Part of a small language model's weights.
Architecture: no biases in attention or MLP, untied embeddings.
Training: a variant of SOAP for these matrices, 140M tokens, 4261 steps.
Each number is 128 + 24 x the weight over its row's rms, rounded and kept within 0 to 255. Layers, rows and columns count from 0. The size above them is the row's rms in percent of the matrix's.

# layer 8 MLP up, 512x128, rms 0.271, rows 435-469, columns 0-63
size [103 107 104 107 103  96 100 100  94  93  93  97  97 108 103 101 101  90 112 100  99  99 104 101  96  86  97  93 103 101 100  96 104  88 102]
[[146 137 132 130 173 125 125 163 100 149 131 161 134 137 102 105  84 101 149 111 158 122 104 143 148 132 142 130 141 116 103 123 131 190 157 155 110 156 158 155  95 148 141 112 141 125 144 148  79 161 133 143 160 153 153 126  77 103 149 133 138 110 122 102]
 [135 160 126 123 152 118 162 126 169  85 117 183  66 105 114 140 122 126 142 131 102 127 156 126  95 116 142 101 144 100 114 145 136 138 122 146  99 141 131 104 159 117 144 101  76 109 150 138 123 147  85  98 132 159 110 159 120 146 180 113 148 149 120 183]
 [ 83 115 124 122 126 130 162 140 148  88 135 150 116 155  89 147 143 133 133 123 131 165 122 176 114 120 104 104  95 144 159 146 110 176 146 126 136 152 121 164 104 130 126 115 122 119 167 135  93 130 123  75 156 115 151  94  99 160 119 148 135 131 105 104]
 [139 116 147 131 102 115 143 130 114 152 124 141 128  83 128 169 149 138 121 122 115 188 170  87 137 123 106  87 125  93  92 146 126 140 117  96  99 173 108 175 118 115  96  85 134  88 112 124 114 136 162 112 152 150 134 156 140 121 120 117 127 168 120  98]
 [122 131  99  66 122 106 136  96 129 103 169 178 114 121 102 183 138 169 153 112  95 176 149 126 118  91 140 156 100 111 124 109 145 149 160 124 111 126 100 131 109 118 122 108 128 187  98 184 156 133 120 110 126 145 104 124 144 106 101 118 161 120 118 119]
 [103 148  92 127  83 145 141 126 144 124  83  90 127 114 118 158 145 148 118  83 133 161 125  94 109 107 126  86 113 123 128 111 114 158 120 140 124 123 133 131  61 125 134  89 133 155 183  94 110 175 165 100 138 134 166 173 140 143 145 157 106 120 160 166]
 [108 141 124 116 139 122 151 107 126 130 158  68 176 117 140 145 147 102 129 164 121 113 142 155 108 104 131 130 124  47 119 165 125  98 138 108 139  91 151 136 118 149 152 183  99 183 161 168 123 137 129 148 115 131 125 147  85 156 114 134 128 123 121 125]
 [116 156 152  77 136 114 155  80 130 124 167 134 128 136 128 155 127 126  90 145 126 159 141 105  99 148 126 101 132 124 120 115 133 147 106 113 155 130 183 151  77 145 133  73 186 144 127 148 136 162 130 127  97  98  80 103 116 145 144 110 133  96 118 139]
 [125 174 133 120 139 164 170 114  99 111 107 121 152 150 115 182 155 141 137  80 149  98 194 119 149 115 127 144 143 130 124 156 130 156 135  96 167 107 132 108 150 135 119 160 104 144  90 119 154 127 119 106 144 109 145 198 123 113 102 160 105 147  97 111]
 [153 105 107  98 170 136  79  92 160 131 126  94 189 155 139 137 107 125 134 118 143 126 133 137 146  64  88 132 117 134 125 155 138 116 119  93 121  94 102  86 132 136 131 135 117 137 126 153 144 107 129 125  93 111  91 153 136 162 162 138 129 150 131  87]
 [125 164 130  84 130  90 114 167 139 101 139 150 120  98 200 101  90 120 104 182 107 131  96 138 108 104 120 120 158 149 110 142 100 115 122 113 177  88 144 131 102 133 143 104 149 155 168 152 145 124 189 137  87 142 156 121 160 144 129 147 155 108 161  86]
 [130 121 147  94 130  72 133 106 149 149 155 133  95 120  91 125 114 109 122 144  80 171 125 151 115  87 106 147 172 114 117 159 106 114 166 125  90 153 142 121 142 121  70 144 147 119  92 143 148 137 119 122 120 127 108 130 120 129  81 124 110 128 101 156]
 [132 169 117 131  96 105 115  94 180 120 134 129 142 128 170  93 124 162 122  92 125 151 120 126  97 161  84  87 128 106 123 115 116 153 140 116 111 142 142 112 148  75 144 110 118 113  87  91 111 154 118 116 110  94 170 149 111  86  97 172 173 118 134 126]
 [ 98 191 130 125 134 134 176 116 111 151 161 101 107 148 124 134 146  92 124 104 136 184 128 148 120 118 107 118 164 139 115 119 108 177 138 159 101 144 131 112 150 122 120 133 135 152 137 118 150 126 148 148 178 151 132 121 122 125 113 125 113 154 153  88]
 [138 119 104  98 160 108  78 115 148 116 143 117 137 116 138  94 100 134 162 131 110 124  97 133 106 115 151 167 147 115 125 124 117 127 165 108 118 143 136 135 113 180 129 145 144 108 103 162 147 130 129 148 125 214 114 107 131 160 143 148 115 128  90 135]
 [190 172 121 152 115 118 146 134  90  83 139 155 122 131 142  87 109 119 143 119 147 123 125 107 165 105 140 154 156 127 147 147 140 114 119 154 182 118 146 154 129 123 155 141 166 159 154 104 124 128 166 151 124 137 137 125 137 117 145 137 141 142  61 113]
 [132 103 154 162 122 120 103 114  97 131 127 154 127 123 153 177  94 116 116 109 158  94 133 140 141 130  82 116 139  96 136 151 116 109 124 149 130 110 126 163 121 106 139  63 145 120 136 121 101 151 137 117 132 157 134 173  83 141 170 140 144 176  90 135]
 [130 173 159  86 108 166 116 146 117 111 105 124 144 135 117 124 130 167 121 110 138 142 184 124 172 151 116 105  97 149 135  90 163 103 112 115 117 136 118 160 144 123 112 144 154 130 174 146 139 133 129 126 136 161 146 111 112 155 112  90 134 127 128  75]
 [128 136 178 109  83 155 148 137 140 131 129  87 100 163 124 135  75 127 118 141 153 106 149 125 131 133 148 117 137 143 152 123  98 119 143 153 160 132 139 155  87 154 155 144 151 107 116 128 105 108 141  86 133 141 159 133 128 112 168 143 144 117  91 117]
 [130 203 140 132  75 139 103 169 168 127  92 117 142 122  94  93 134 128  91 118 126 131 106 123 116 161 151 117 100 120 125 108 138 119 138  80 117  68 110 124 189 141 147  85 137 149 102 135 147 142 102 115 131 142 115 124 132 122 142  88 133 136  92 110]
 [127 102  94 159 130 117  85 109 100 172 118 138 145 152 108 146 135 134 136 111 119  95 126 136 142 130 170 125 143 151 100  89 115  97 149  91 115 177 122 127  89 146 153 140 128 103 156 122 110 156 143  96 132 113 139 145 134  90 178 112 113 138 144 114]
 [ 81 152 110 153 126 146 113 134 130  93 140 145 128 160 142  81  87 129 120 129 140 108 104 120 142 114 113 117  98 102  85 113 119 129 133 130 151 119  90 134 102 110 153 101 156 135  95 138 100 190 159 112 103 127 126 125 148 145 116 140 156  86 167 124]
 [118 124 122 136 143  96 144 100 123 136 115 110 142 133 110 168 114 117 145 124 129 139 136 130 139 181 122  85 127 126 140 127 154 140 135 164 173  78 119 171 148  98 162 136 158 152 105 154 103 170 146 150 137 117 137 130 150 159 172  98 170  76  94 145]
 [125  92  99 161 153 121 144 157 157 124  98  78 114 110 156 102 141 112 147 137 133 110 103 163  79 105 151  93  76  89 160 138 113 159 132  89 120 117 146  97 141 103 165 160 102  96 136 117 118 100  88 147 148 116 171 128 100 107 144 128 128 128 116 116]
 [105 112 112 162 155 163  81 106 103 123 115 139 122 148 104 151 162 118 136 135 106  99 103 117 106 139  97 102 118 127 135 136 122 119 152 167 163 144 121 112 154 165  71  89 135 138 125 177 158 113 132 102 114 129 144 136 154 107 160 159 112 136 147 116]
 [138 101 112 141 141 128 152 135 162 133 119  98 122 124 178 113 111  95 160  89 121  77 134 122 150 144 133 152 109 106 154 139 117 178 138  98 105  83 120 121 146 146 148 118 133 140 109 113 108 105 133 126 120 108 114 136 177 115 124 141 145 133  78 130]
 [165 143 117 104 172 116 123 118 138 105 129 105 107 124  89 192 107 103 163 128 145 117 150 162 102 118 130 149 151 141  88  95 165 140 141 153 175 103 120 148 142 121 174 134 125  70 154 136  95 132 126 121 135 134 127 145  88 124 153 125 123 142 124 121]
 [140 112 119 165 119 133  80  94 136 161 111 119 150 122 133 155 139  35 117 155 133  88 133 122 123 113 164 154 125 105 100 110 163 104 116 129 142 104 112 161 131  96 119 146 172 104 127 149 117 139 148  98  91 145 120 133 112 144 144 136 144 132  95 127]
 [103 138 140 145  90 147 122 136 114 144 142 131 141 122  88  84 116 150 178 138 115 123 119 143 121 109 144 131 153 159 114 143 114 108 119 160 102 102  82 176 132 102 160 162 113  91 140 123 108 154 132 119 103 209 109 109 100 127 124 147 121 124 102 150]
 [157 124  98 126 114 106 103 110 145 137 102 127 110 133 128 127 125 130 109 131 131 114 109 129 149  79  95 123 108 158 123 139  80 115 142 106 127 127 118 142 128 122  95 175 139 141 160 127  89 122 111 153  93 179 232 146 167 126 122 143 107 103 131 133]
 [175 129 132 149 123 130 106 120 122 116 105 147 124 100 188 168 122  87 166 102 132 127 156 115 142 158 112 128 102 143 134 112 128 152 144 116 144 137 151 135 150  70 131 137  62 103 139 145 155 123 118 146 153  78 138 122  88  97  93 162 124 115 127 100]
 [120 109 137 104 119 118 115 150 150 133 103  96 173 143 147  91 125 132 127 106 123 115 119 112 143 100 117 138 138 133 118 101 105 143  88 156 128 142 128 152 169 163 144 148 119 151 118 109 128 127  86  97  89 123 153 156 105 137 139 129 132 150 195 161]
 [176 153 180 133 147  93 115 134 134 128 100 134 146 132 113  96 132  94 138 109  93  61  91  78 113 149 119 147 112 145 131 160 118 151  87 151 131 171 117 121 137 107 112 146  70 144 122 138 102 161 106 133 102 111 158 107 123 149 140 173 135 122 101 141]
 [118  95 128 101 115 120 140 129 143 150 101 117 137 101 143 114 109  88 136 154 155 129  98 113 133 121 140 135 144 100 100 104 108 120 128 133  88 157 153 152 135 141 174 176 161 116 123 155 148 147 127 124 117 131  69 140 123 115 158 140 147 145 129 143]
 [126  90 109 156 131 100 121  88  95 136  78 139  88 134 113 140 131 167 112 120 118 184  93 118 110 111  91 167 127 170 129 131 115 119 112 114 101 118 120 161  93  98 136 135 122 130  76 176 131 122 117 152 112  82 126 100 117 125 133  97 128 107 100 145]]
# layer 8 MLP down (transposed), 512x128, rms 0.246, rows 435-469, columns 0-63
size [112 101  96  95  95 101 107 106  92  98  96 114  96 104 103 105 102  95 108  93 103 104  92 103  91  90  94  99 106 102  99  99 105  96 106]
[[142 140 119 115 127 126 140 137 126 161  97 122 164 114 114 112  76 132 140 173  99  79 128 110 122 126  98 161 101 121 118 125 119 144 115 125  86 152 123 108  96 110 115 167 143 133 126 125 143 149 150 120 128 120 166 150 112  99 185 140 154 133 160 145]
 [124 150 112 170 107  86 142 143 124 143  91 121 101 140 131 118 123 135 140  81 113 112 118 127  78 145 150 124 120  73 135 119 121 151 185 155 140 125 122 181 125  97 124 140  88 144 161  51 130 125 140  83 122 141 123 107 125  95 139 140 105  73 135 149]
 [112 120  95 126 187 136 104 183 132 119 129 110 133 116 120 130 133 122 113 153 157 128 123 147 133 143 130 177 129 157 170 102 123 104 143 147 128 151 142 133 149 167  98 129 106 128 138 148 142  98 131  77  90 137 126 160 119 140 123 120 131 178  87 130]
 [147 131 103 119 149 111 168 163  94 107 135  83 129 116 154 135 106 143 110 137 107 140 119 134 108 132  86 108 110 167 169 171  95 142 133 126 169 138 116 153 135 161 100 151 195 112  72 131  94 111 118 167 112 155 146 142 139 184 110 124 119 122 139 145]
 [125 134 162 149  92 150  62 138 112 139 124 101 160 163 151 154 132 107 124 122 121 111 125 156 162 116  88 107 104  91 172 132 125  90 141 120 130 112 135 139 108 138 106 144 152 122 152 115  69 135  99 123 119 156  91 142 132 141 140 120 116 132 186 116]
 [100 118  99 127 156  99 151 103  95  83 115 142 126  99 127 125 160 105  89 128 125 103 129 111 136 128 138 134 107 135 153 122 112 117 151 119 117 124  99 107 138  79 176 144 118 181  99 150 178 155 147 148  99 107 152 142 129 163 117 147 169 113 143 120]
 [158 136 106 130 118 104 134 111 150 110 136 118 107 134 169 135  68 129 118 124 123  96  67 117 125 106 166 100 149 158 118 126  98 124 141 155 148 124 139 163  72 124  96  95 154 106  94  73 118 153 102 148  83 135 121 125 139 132 151 141 122 149  91 116]
 [113 102 144 130 105 138 107 126 178 133 130 123 104 148 108 167 126 141 158 131 113 114 172 124 126 150 120 144 178 140 129  86 102 118 135 105 144 136 121  90 129 128  97 134 146 148 123 109 124  91 119 162  71 166 110 150 132 166 138 147 118 165 103 136]
 [106 105 126 126 120  92 193 133 103 131 114 149 151 155 161 138 107 147 132 147 100 136 108 155 113 154 129 123 118 126 101 182 184 114 132 136 119 141 123  89 135 136 120 134 220 119  97 159 153 157 145 135  61 126 121 102 106 131 163 127 154 121 120 117]
 [128 138 141 120 129 139 130 157 109  90 125 116 156 100 114 131 132 113  92 174 146 133 115 108 153 111 174 142 109 111 142 120  94 143 142 130 158 155 152 162 147 134 140 108 124 115 145 174 126 157 121 136  96 113 103 142 104 143 143 141 161 120 132 170]
 [105 100 134  98 129 145 170 157  71 130 116  78 140 158 143 112 100 151 101 113 170 176 109  96 112 129 151 119  94 165 125 121 132 128 155 154 132  80 149 118 146 156 107 156 123  94  77 141 120  93 115 126 118 157 149 127 120 201 106  98 132 143 149 139]
 [ 83 120 125 133 119 122 121 145 181 111  89 166 112 138  96 136 130  95 135 171 132 129 154 126  88 117 110 109 125 123 125 146 140 100 146 120  75 136 146 130 105 123 145 144 130 144  94 133 151 103 121 140 175  79  99  57 184 122 171 164 127 108 142 125]
 [124 117  84 164  99 130 103 118 127 165 149 132 126 126 138 135 130 157 112 120 158 114 109 151 125 113 125 121 158 119 151  74 191 111 123 141 127 135 140 102  83 177 142 147 121 147 147 157 103 125 132 130 152 118 148 130 120 133 123 140 141 108  69 125]
 [105 108 116 172 131 155 146 139 128 100 123 156 137 142 130 143 135 139 180 154 110 125 145 133  62 137 155 160 111 129 123 113 138 172  89 152 103 149 112 110  98 152 111  86 115 127 140 138 105  97 104 118 135 131 131 115 120 124 166 157 154 154 125  92]
 [141 119 128 125 111 149 123 135  91  94 104 139 154 145 150 131 134 169 107 118 149 122 131 126 106 172 161 148 141 117 144 103 116 139  98 137 166 120 182 132  93 145 106 111 120 100 111 125 116 128 126 138 126 118 166 153 127 141 109 164 111 137 135 115]
 [158 122 134 112  73 123 133 104 149 134 114 104 144  94 178 145 145 114 135 146 155 128  93 114 117 127 138 116 151 144 102 134 146  66 132 103 116 151 138 123 116 160 127 101 117 115 124  83 108 125 156 128 108 129 117 165 143  78 142 120 117 156 118 131]
 [174 117 158 138 147 135 151 169 135 120 164  88 135  76 144 128  97 151 148  99  96 119 131 104 157  97 145 140 143 155 133 160 122 152 110 139 144 132 115 130  87 136 147 111 146 169 164 197 154 132 130 131 107 118 151  96 171 133 132 132 150 100 116 136]
 [108 124  97 132  89 131  95 147 167 135 109  84  55  95 106 146 156 116 154 110 134 134 133 118  97 128 110 147 154 113 138 115 109 134 163 126 127 162  88 142 135 140  88 119 111 112  96 111 127 140 105 137 116 143 168 147 131 103 137 119 155 216 121 138]
 [144 141 120 133 152 132 144 154 125 159 135 142 131 137 150 140 119 113 142 133 139 106 163 151 138 129 125 186 151  69 111 164 154 127  87 123 167 107  93 146 140 122 101 131  75 145 131 116 130 114 140 133 137 142 144 114 110 155 148 114 130 118 114 111]
 [125 158 121 112 150 130 156 152 143 109 157 102 134 148 103 156 141 145 119 151 194 148 143  94 129 116 145 127 145 138  96 155 135 105 108 122 167  83 114 132  99 158 110 153 122 125 118 146  96 104 137 146 173 191 139 133 170 108 122 125 117 134 109 171]
 [104 138 109 136 186  94 126  92 118 104 112 164 155 120 104  68 121 143 132 155  88 104 124 139 131 117  97 120 116 121  93 162 126 122 137 148 121 173 149 135 175 105 134 120 132 150 131 121  99 125 121 158  94 128 133 143 145 104 118 116 135 104 108 105]
 [122 111 167 132 113 115 158 119  93 151 135 149 142 155 118 107 100 134 138 161 116 167 121 179 149 111 152 113 127 108 126 123 122 101 127  85 110 131 126 142  99 113 119 144 183 100 102 106 150  87 131 181 100 129 113 146 116 124 120 157 144 129 132 126]
 [153 117 105 122 145 116  99 148 134 158  93  98 142 143  98 103 155 128 178 147  95 141 136  72 120 148 138 104 126 106 130 106  83  79 136 128 142 152  89 156 132 109 128 115 126 166 145 126 112 125 121 174 140 118 105 173 152 109 137 153 109 106  92 147]
 [117 117 156  99 116 119 107  91 164 169 151 193 124  99 124  97 166 143 163 145 112 146  78 164 179 149 122 120 131 112 121 123 116 133 108 134 135 150 155 156 138 134 139 123 142 181 122  71 112  98 117 129 122 138 155 116 164  63 124 106 201 112 151 136]
 [136 136 135 179 150 116 118 104 148 156 131 108 130 135  95  73 162  87 109 112  98 144 160 130 127  82 135 115 110 161 102 132 102 119 152 160 127 111 162 106  89 140 115 137 160 140 167  90 105 108 160 126 162 129 102  71 119 120 125 123 125 100 115 143]
 [ 87  98 119 186 117 142 144 132 107 178 160 138 168  99 170  99 128  95 156 118 122 167 162 137 159 126 117 157 111 115 152 123 112 155 127 112 112 156 113 118  69 142 107 115 139 120 121 133  74 132  88 136 130 102 108 146 135 114 136  98 102 168  95 119]
 [165 143 135 148 138 129 150  92  92 137 127 106 126 133 115 142 114 125 150 124 180 137 117 128  63 129  99 115 164 115 142 118 101 174 140 112 155 139 141 124 131 150 116 145 114 122 157 151 133 129 119 128 140 106 149  91 141 155 112 123 160 121 123  90]
 [153 129 101 127 118 184 141  93 167  91  76 139 137 101 115 125 118 126 163 143 131 152  99 123 107 109 132 167 145 154  85 162  96 138 142 107 122  78 105 130 118  72 147 146 135 119 132  88  98  88 138 146 100 108 118 128 147 106 127 105 126 114 107 127]
 [151 146 146 101 128 153 114 120  94 139 129 100 113 132  90 139  99  93 163  72 135 110 193  62 120 119 134 159 127 154 117 103 115 164 168 107 142 132 109 139 156 136 117 140 100 122 148 148 112 119 140 156 135 106 132 138 118 130 115 164 110 144 145 133]
 [ 99 112 152 127 139  95 125 112 100  92 132  89 136  95 106  98 123 116 129 140 153 138 116  89 152  86 114 106 141 120 100 146 146 144  99  91 159 126 114 101 117 108 121 110  94 177 150 140 123 124 128 153 103 123 165  87 102 139  88 153 110  91 164 128]
 [127 121  98 135 103 115 137 157 141 156 143 174 109 164 130 103 128 146 125 143  84 126 145 137 140 120 120 139 149  81 102 182 119 136 139 117 164 123 126 152 125 130 107 144 130 145 138 158 125 167 136 137 122 145 142 130 157 130 116  86 142 109 132 102]
 [173 128 138 145 127 110 151 126 111 108 164 151 115 115 141 146 137 126 136 127 129 146  73 147 105 136 151 126 138 161  94  87 130 157 108 144 146 124 119 113 114  78 114 127 116 137 150 141 155  70 158 146 149 125 134 147 140 106  82  95 140 146 173 141]
 [142 106 158 122 152 139 107 108  92 105 127 152 118 102 142 110 127  95 139 124 135 108 110 144  97 118 132 112 129 124  78  83  77 106 130 123 104 122 110 129 128 126 164 148 110 103 141 114 176 113 125  77 124 137  80 123 134  96 144 139  95 115 112 143]
 [125 180 103 119 116 104 112 109  81 110 171  97  93 152 110 129 113 152 104 121 164 120  92 126 123 116 119 128 138 143 123 121 100 161 128 145 152  96 148 132 156 108 172  92  97 151 149 108 134 121 144 124  56 175 135 144  93  91 147 119 159 153 158 122]
 [119 146 122 143 128 136 152 118 168 123  80 104 107 132 102 127 118 154 128 117 102  96 108  83 131 118 119 112 106 114 127 156 102 122 182 134 144  68 104 134 100 110 120 116 159  78 121 141 106 121 112 180 113 130 147 156 145 110 154  79 105 175 132 146]]
# layer 8 MLP gate, 512x128, rms 0.268, rows 436-470, columns 0-63
size [ 98 100 101  94  97 100 103 103  90  92  97 100 101 107 110 106  93 100  99 100 100  97 102  97  90  88  97 108 112  98  99  97  98 100  95]
[[145 149 128  84 151 125 166 147 156 122 168 138 143  73 192 140 162 151 109 156 119 172 102 121 153 167  96 131  77 147  80 182 108  86 138 119 112 144 140 151 143 145 103 110 108 141 181 159 135 138 130 157 151 137 110 153 108 153 123 173 123 142 136 144]
 [126 136 135 173 159 123  92 136 141 119 119  93 144 133  84 108 115 107 138 118 176 111 147 101 147 161 126 135 101 144 132 140 135 196 139 128 131 170  85 143 128 171 102 119 103 164 190 114 114 125 116 115 111 162 110 149 134 125  93 110 138 155 193 177]
 [127 121 146 160 126 145 137 124 135 155 106 145 124 147 168 124 107 158 136 110 129 143 152 117  89 106 162 121 141 128 132 152 130 178 118 121 127 162 119 109 127 137  87 118 100 181 106 147 175 147  85 112 137 143 173 145  98 110 124 137 118 116 124  94]
 [111 127 113 107  88 107 163 144 117 112 110 139 132  88 146 117 163 109 151  84 160 100 118 157 140 151 167 152 112  69 125 174  73 123 127 120 131  79 114 152 124 137 128 152 122 136 165 156 147 150 109 137 126 163 148 159 127 110 143 123  91 120 154 117]
 [154 150 138 154 171 151 110 115  68 103  60 129 134 135 119 128 135 134 118  91 135 156 107 100 123 134 116 121 168 114 161 146  67 156 102 113 146  87 129 147 125 135 158 104 112 135 140 119 140 136 113 108 147 125 139 118 110 112 162  89 123 119 108 158]
 [124 152  85 144 130 106 144 159 115 134 153 113 109 138 129 158 130 121 110  97 113 129 161 133  98 164 157 107 125 144 114 122 134 120 109 132 125 149 146 126 131 100 145 119  97 111 185 146 117  98 136 115 153 148 135 120 109 137 169 124  85 155 177 176]
 [151 116  86 148 161 104 147 138 158 118 142 121  95 151 124 147 131 140 154 139 104 109 142  72 133 106 132 113 171 121 153  94 124 159 141 101 146 120 134 120 135 151 122  97 145 126 128 141 104 125 128 127 176 131 152 102 129 117 123 136 132 114 126 143]
 [ 82  35 124 128 126 123 133 144 146 145 125  87 129 102 158 142 162 106  89 153 104  95 145 147 142 126 121 145 149 127 153 177 144 120 148 148 154 152 159 100 136 164 148 142 149 104 134 144 101 126 144 144 138 101 125 119  99 160 131 138 142 124  91 110]
 [120  73 125 138 123 108 166 120 119 129 189 108 163 110 128  94 143 130 114 110 123 142 125  88 120 111 167 111 139 136 166 153 124 134 165 142 125 134 124 168 110 123 126 104 215 157 151 132 149 120 132 137 125 186 179 133 124 141 136 138 111 147 160 115]
 [116 155 123 117 158 131 167 135 124 135 141 173 127  87 153 107 115 104 126 161 139  98 124 102 103 146 145 115 117 158 117 155  81 104 128  56 179 115 103  84 116 173 132  98 129 164 147 178 147 108 172 133 112 120 108 106 154 134 185 148 116 122 171  94]
 [ 92 120 112 146 133  97 125 102 141 208 117 124 129 118 121 126 145 114  78 114 180 138 130 130 101 121 125 110 151 140 101 113 124 177 125 160 109 148 160 140 109 132 103 173 132 101 122 127 124 103 136 108 150 171 146 167 127 112 114 160 123 112 113 167]
 [ 97 143 163 158 137 119 122  97 109 110 137 171 125 145 139 164 106 133 101 183  94 156 138 158  97 155  88 113 118 152  82 123 119 120 148 137 155 137 131 153 152  97 142 132 167 128 133 115  93 132  93 104 128 101 130 140 113 145 127  95 152 103 133 147]
 [125 136 123 127  76 118 137 133 124 118 123 139 116 158  92 135 128 171 122 113 116 145 129 111 124 139 104 110 158 142 113 105 137 132 190 136 100 159 158 148 117 138 160 119 125 139 109 152 154 148 112  94 131 157 158 145 120  94 134 153  82 101 120 112]
 [149 158 142 132 112 146 121 155 119 108 103 121 150 172 146  74 157 145 160 166 102 161 164 105 120 144 114 131 115 140 137 151 129 111 145  57 116  90  83 150 137 123 182 110 117 138 135 121 142 119 146 124 143 169 129 119 130 116 117 110 135 120 112 115]
 [145 143 160 129  70 137 138 116 164 152 117 126 141 108 160 100 157 149 148 123 143 141 144 106 117 115 114 137 139 136 129 127 103 118  94 175 113 158 167 135 136 190  98  92 148 146 110 185 136 125  72  99 118 149 164 156 133 129 115 130 115  88 142 124]
 [169 144 149 110  99 129 128 137 106 159 120  65 141 127 122  97  90 181 173  80 147 146 152  97  88 131 132  93 104 115  78 115 125 139 114 121 110 133 133 147 130 137 142  84 168  99 115  94 110 144 136 139 151 101 131 106  99 143 144 152 154  98  97  82]
 [192  87  91  97 117 118 157 166  89 114 136 123 100 115 158 146 131 149 163 125 132 158  92 124 155 129 101 129 110 132 104 128  99 138 134 107 140 129 163 125 148 162 164 125  87 137 130 110 111 118  88  92 120 126 117 123 120 123 160  97 123 137 136 129]
 [165  87 184 150 103 104 102 139 147 127 132 160 110 153 167 138 155 147 150 108 107 100 108 115  99 142  94 167 109 141 130 112 113 132 125  99 145 108 166 143 124 113  96  86 135 152 118 128  95 158 123 125 134 149 135 117 160 128 121 128 179  76 140 105]
 [150 110 163 140 121  88 112 138 133 154 115  93 152 131 150 132 101 140  72 164 130 137 149 140 118 109  86 124 121 166 133 100 108 149 148 162 157 132 152 150  83 148 146 172 157 185 151 108 127 138 159  66 192 154 138  87 119 150 129 108  95 125 137 120]
 [154 149 129  95 134  79 118 161  75 113 160 149 114 152 154 130 100  87 124 152 171 127 161 128 139 110 171 158 118 113 113 118 131 103 115 126 159 130 125 170 128 117 117 117 134  98 168 138  93  94 163 175 124 118  90  94 132 121 163 164 125 138 129 122]
 [119 131  88  74 119 151 129 159 122 121 141 152 157 119 124  88 151 122 102 119 122 128 121 104 111 118 161 147 101 113 113 113 123 150 112 131 169 142 148 123 115 170 120 141 103 157 107 162 133 145 142 155 143 120 147 113 111 169 122 152  93 123 144 129]
 [113 112 103 139 136 106 152  99 174 121 136 185 159 135 141 145 116 125  92 127 126 169 113  84 127 141 151  82 118 127 149 126  88 144 129 116 143 118 161 136 132 115 145 129 131 151 146 127 168 117 101 105 138 148  95 148 107 154 135 144 144 107  90 141]
 [142  69 159 118 119 138 126 117 156 145 102 112  95 113 139  72 129 166 151 135 126 154 143 144 130  69 138 121 137  88 132 175 138 175 125 120 113 132 148 103 114 148 128 123 101 156  86  81  94 130 154 149 106 155 144 157 173 149 140 132 150 151 153 139]
 [173  83 129 128 132 101  87 151 113 102 116 113 170 114 115 118 135 115 147 143 138 129 132 133 113 111 127 142 103 112 109 133  71 134  85 132 135 128 100 166 137 148 158 155 138 138 115 145 113 141 118  98 141 124 169 131 114 119 107 157 174 169 135 131]
 [122 106 108 140 140 140 139 137 131 112  97  87 111 164 107 104 134 136 117  93 160 123 125 124 121 104 127 158 106 155 110 160 129 125 130 101 112  92  73 110 136 109 164 122 164 128 100 142 139 107 152  90 151 105  99 138 122 149 116 148  55 131 127 122]
 [133  55 130 164 123 134 154 117  94 129 119  92 160 140 105 162 122 130  99 119 117 130  84 121 146 136 107 129 152 156 139 131  90 167 124 142 106 124 103 143 104 171 129 124 145 133  60 121 122 114 166  89 112 121 100  88 135 157 135 135 112 135 112 116]
 [137 176  93 152 138 145 173 140 121 145 122 122  93  99 134 105  96 180 160 131 139 183 125 124 132 133 120 104 140 105 108  97 112  92 191 141 174 156 120 102 124 136 111 106 124 161 136 133  84 166 109 140 128 143 183  97 143 164 148 129 107 139 110 129]
 [149 110 124  86 127 155 130 172 130 138 150 134 102 101 137 112 118 130 145  99 135 138 148 105 114  93 150 197 117 149 140 125 138 149 142 130 129 119 122 135 115 101 136  91 105 149 162 146 131 163 108 124 121  90 124 165 137 147 101 100 151 103 122 218]
 [156 129 167 112 107 141 139 138 157  83 117 134 158  93 119  85 114 122 139 163 153 169 168 117 141 180 148 114 129 104  38 157 107 127 121 124 120 153 122 144 119 131 112 134 129 163  99 164 153  91 120 149 176 124 116  97 116 124 133 121  93 145 121 144]
 [140 101 125 138 128 148 128 123 150 154  73 120 127  95 161 124 126 122 168 132 111 104 153  75 140 159 110  93 140 115 133  87  99 157 147 149 124  93 134 103 144 148 127 118 125 160  95 146 150  83  97 165 119 110 100 155 129  93 100 134  96  71 125 143]
 [185 125  87 147 116 111  76 137 100 152  85 105 145 154 169 111 130 148 125 134 129 156 116 143 111 132 116 126 170  92 102  78 152 126 122 143 124  97 143 128 138 144 135 127 122 124 131  97 156 112 112 125  90 152 162 106 100 102 138 104 129 127 152 114]
 [131 161 160 181 109 118 137 178  97 169 107 146 122 108 119 114 168 140 118 104 115 103 164  98 113 127  82 133 183 121 143 150 136 158 150 129 100 113  66 152  68 147 121 117 115 121 154 139 100 115 131 147 164 133 100 108 125 124 129  99 138 109 104 123]
 [145 108 114 113 154 133 160 121 119 120 112 135 136 131 158 116 144 129 126 155 137 104  70 133 149 102 104 137 119  78  97 127  91 108 118 113 123 144 140 107 122  97 140  89 146  94 148 141 156 157 134 111 133 101 120 148 120 111 112 192 137 150 110 129]
 [192  94 147 110 134 112 124  83 105 149  96 154 134 110 138  99 106 137 141 136 171 163  94 140 110 103 149 173 146 132 133 142 131  85 120 122 120 100 155 123  79 138 164 125 134 112 133 126 121  89 136  90 110 120 113 138 120 130 118 154  97 149 130 144]
 [111 134 129 139 137 186 138 168 153 112 128  98 157 127 125 102 116 126 129 133 156 111  65 134 164 121 118 148 182 134 155 121 116 136 133  68  79 127 123 165 150 126 124 143 128  77 160 141  76 160 118 105 129 110 119 144 151 146 121 150 152 125 128 164]]